config.toml
n_layer = 10
d_model = 256
n_head = 6
n_kv_head = 6
head_dim = 64
d_mlp = 704
vocab_size = 2048
activation = "swiglu"
norm = "rmsnorm"
norm_place = "pre"
norm_eps = 1e-05
positions = "rope"
rope_base = 48800.0
rope_fraction = 1.0
qk_norm = true
attn_scale = 0.125
bias = "none"
tie_embeddings = false
parallel_block = false
extras = ["capped logits"]
init = "trunc"
init_std_qkv = 0.0313
init_std_o = 0.00572
init_std_up = 0.0313
init_std_down = 0.00422
optimizer = "soap_variant"
lr = 0.00509
beta1 = 0.95
beta2 = 0.99
weight_decay = 0.0
lr_head = 0.0104
grad_clip = 2.0
warmup_steps = 129
schedule = "cos"
final_lr_fraction = 0.1
batch_tokens = 65536
seq_len = 256
doc_mask = true
train_tokens = 434500000
steps = 6630
dataset = "wikipedia_en"
Each number is 500 + 40 x the weight over its row's rms, rounded and kept within 0 to 999. Layers, rows and columns count from 0. Numbers have three digits each. The size before them is the row's rms in percent of the matrix's.

# layer 6 MLP down (transposed), 704x256, rms 0.231, rows 615-642, columns 192-223
096:540593472484439491501509431470489503464514543445461532570456556487479531501407533537502485496495
103:489485489446454555453539528555532493461491495471471474472543421539594454467553513451535550463508
107:500494524487435518466456480440496498452496545551486498462577450426477470480472473467500516435485
103:446489462568468476553448484593489485530512532440551508485520580484516527455554485487512513528482
102:527496576509487562515461516504504448489524583502520570497484438447513408498561533499501495477534
106:488497484510521536522439483495436485514524454544567488598452507448422447477571519510474511413463
099:486500544442501537530480573555451521569514501455491527571465498539496480434548523483482445499553
106:460541527445525576425474488524532538460483446469507488549497474471493539534572545470487453476484
101:485484475530416530515487489484477525398483523481482472507537489549453516529457492464520468476431
102:575519473501541549554539509493579470485494502442490594440457524534459486505448471486493527563534
099:463483447447616494450443456494547475514533485487457495465480472519488525463470478529511500502497
103:512503460503505555489464543503434580523529572598519511490519513503501556541529471459464480502528
096:441514522463466506498428497490445521487475460484489528564420465542530528518543528445497507484471
102:533454498502414495474480457548477465500513472491522503496508552582567525441435518502527480474441
094:532541498555533509432510509536486488494444394462541496472497437495524502509540483545451462470546
097:546466524523445500505575533490530466513424490523479541525576514448569488497477491475529468477488
100:540517473540510492569512554496562431470507452524482546511464510474504484519493521459419479462549
106:516524426438496488543452500444511514473506514540515545491495440456537478468489457547482502484555
098:580429588483573508552476510520485506553495500497502495467554525418564542540514527487561578552577
100:524512482521534506514515475460521486497590503534516493498496517502424567506498479517508481508453
099:407427405471485556469468521532574545531481465515481505520495486470512484480468485445470456489482
102:500533539559494569527536561485372488516507577569525538538521531487555528525490496519457476527497
102:533422421520509464507438435432453504442526516505517464526483462529425456522457526524520443492491
100:501585550482546444499443451527504559544442429484511454518548531450508477511544521445484540530569
103:481559503580507508445493472474504454503548494555537470477505546526538464505493509448538531474518
098:541522530472481440517473494463455481513489482574544434485478503564494540524482534495435477469449
104:445508511555588492498511475418552481511509457481496566462569484455493516581533508527516482428518
100:527471522529366410497538523542446490500471571547500482534586538522516492499527487497496538400512
# layer 6 MLP gate, 704x256, rms 0.23, rows 616-643, columns 192-223
101:520548484499514445512505508420488494492542537483469459517442541473517541438481478504530415480474
102:585619568503493531517494560569485486511459487564533537510499530457478440522523568521454442516526
096:441568487435504516529469411491375426486555487505528507546580496433547473475511550531564497456466
098:463530557514532469509532472481462531500505515443485487496522573507495495489539499538486482477517
105:558504478433483479535479572550503517475533497493526544538519444458416474477533468489485507507518
101:547532528498564522478482591524500478484512543546517512502479487486519522518530489493483512532487
104:407452574446424533504500460490495488445522512570582450460437512571454501494513487571485492477454
095:522446506501466444464518504535445527513472529542496482521475550476546471481536458473493451475496
101:517528496525496474516445479529414502497410528496500455518445498451494512484550545478537501563508
099:449490449500496517512451529498416509483530486473513446525539463445496485579535492422575482511483
099:568478464583519475520488458500429460522517482546456575466529469560537505439473500458576467472546
104:501428493499522499512463562469572490505474482485559480487481539525417554487513498536512480466476
099:524539480480502544468438553510479530446453423552520441511551519404455473422505543559498569518476
099:475541488532434489462555510504574512521451507482467472493485468573559525493520521420476572451433
095:521517490432434499513507535421480474484478407552482607492509516511482483510529494515539524563526
095:541435563551419474524517477554463471577519487534517521522478465469528480499477530537525492511444
105:442433539469523452476617523597512421513473456545578504441491468479462483502537475542505494463563
103:445563533503513487447538471557457489546534479422519376447522497465562539557513491470512476490530
089:476506508469524478498486497473418487543462472498546467464520504428435425447551536575426466507596
104:468465510430456491531509530532445479503440502438474414521538565476483491525519502468464536476533
101:461557530514453436495511518442549471449437443446485454489517433519466512473527514562503522518445
102:450541509475515480516494550446494465467503543425575478446480465501450443478489511573517510535504
098:530489565516561526474497507556479473507498525558588559423499500481515485537490500449490446512505
104:504500520536526512534443469480511531496462511520479487519446542517485504573467473454522491515504
099:444509471520489457530522500533511509544560536483534423516473515510528550563535509476538538442585
106:521516501546519500548489539488460553502489540485450448530538503528593491544456555526502583491440
104:426570486489536500520425519578478465554434464509457492560499432572509525501588536516494525483572
094:551479520488436492472504467506556461522520504481553429508463541555415442450503499439498437499532
# layer 6 MLP up, 704x256, rms 0.245, rows 616-642, columns 192-223
104:443471422464507537443425526500417571461552478373488532547460532499441493498440416518485501559487
103:521561499528499412495438522492563500461528485533502434427474455481509448426553585520461531452583
099:579515507536482490529498513577437444499481521538492522461497502512552467482504411461544508557453
100:495504471438495472452518535518459599579477467508468540431502468494511504551453527487528509508480
107:424473484492438466493570518580550532539583523468526574551502448471520493482472522460525527501486
102:550534492504503469554478552454515524487554509454451452423574497500519547481525494537454519485419
104:479544480417551529427493556484558442539489460491514423504568529535543488482484553497528442624538
101:421526525453484482486554485491508532432520455543530515550617450520508557593456482543535528482526
103:450535469527473535432498403528448504486518440500479482472509489470486581537522492537515545561453
103:496494511509502531542445538487512526422506540444499457559505514496459602423501458533634504576470
102:490463478438516469545542530468483494546422500493530448467490535561430490468490503560451588449511
098:554537491552492537494547545526478428503576485516518549496478602528494491461487540550543493490497
104:576568572564575443478563425504517508478454541411469441541497499570458513547498524469586511458486
099:529497529489485430466450507508510542508541449460489435417494522538463438437506522522523520518500
104:525493542449589523507493559503517419505500476532393486523569504468502497571516541503632513491539
103:445539526450493515498487503479474535439493421508519492498435532551544497489479496484510555514583
108:521479512455516524505530503553565577512397488459501534477469537464519522448555517531569591481441
102:567548547506456520470511493488562457440473447547545453479492438458516542492466478452508479522506
095:484460534498490525540435516566539440465424473512484518471465537451450528485486501462500496464475
099:505488472473496592482528525556511583491521449466490447455485518486454529508517582543550546481440
104:543483491484540525486436506503457541507416477434529548437492506525527514525475451490469537575547
101:506527520500482463533430481484448542396502513541527510574466496454517476438464552578519511561521
100:513473475455383477491532466551529546498465486502486507500518550500429529600488459491451525513537
099:572434448501444488536526460481498536424495510501484443540467522451516537480505471484533497467523
100:498504567461497479464502508475500400530474448450470561450533459455526462501531518460530497501491
104:482447510531492530526519536522523508536483538566539514463508526518503490519504452502493503483511
106:519423462482580473423536500446459511531438532527528527517564523542536513472541477501446502509558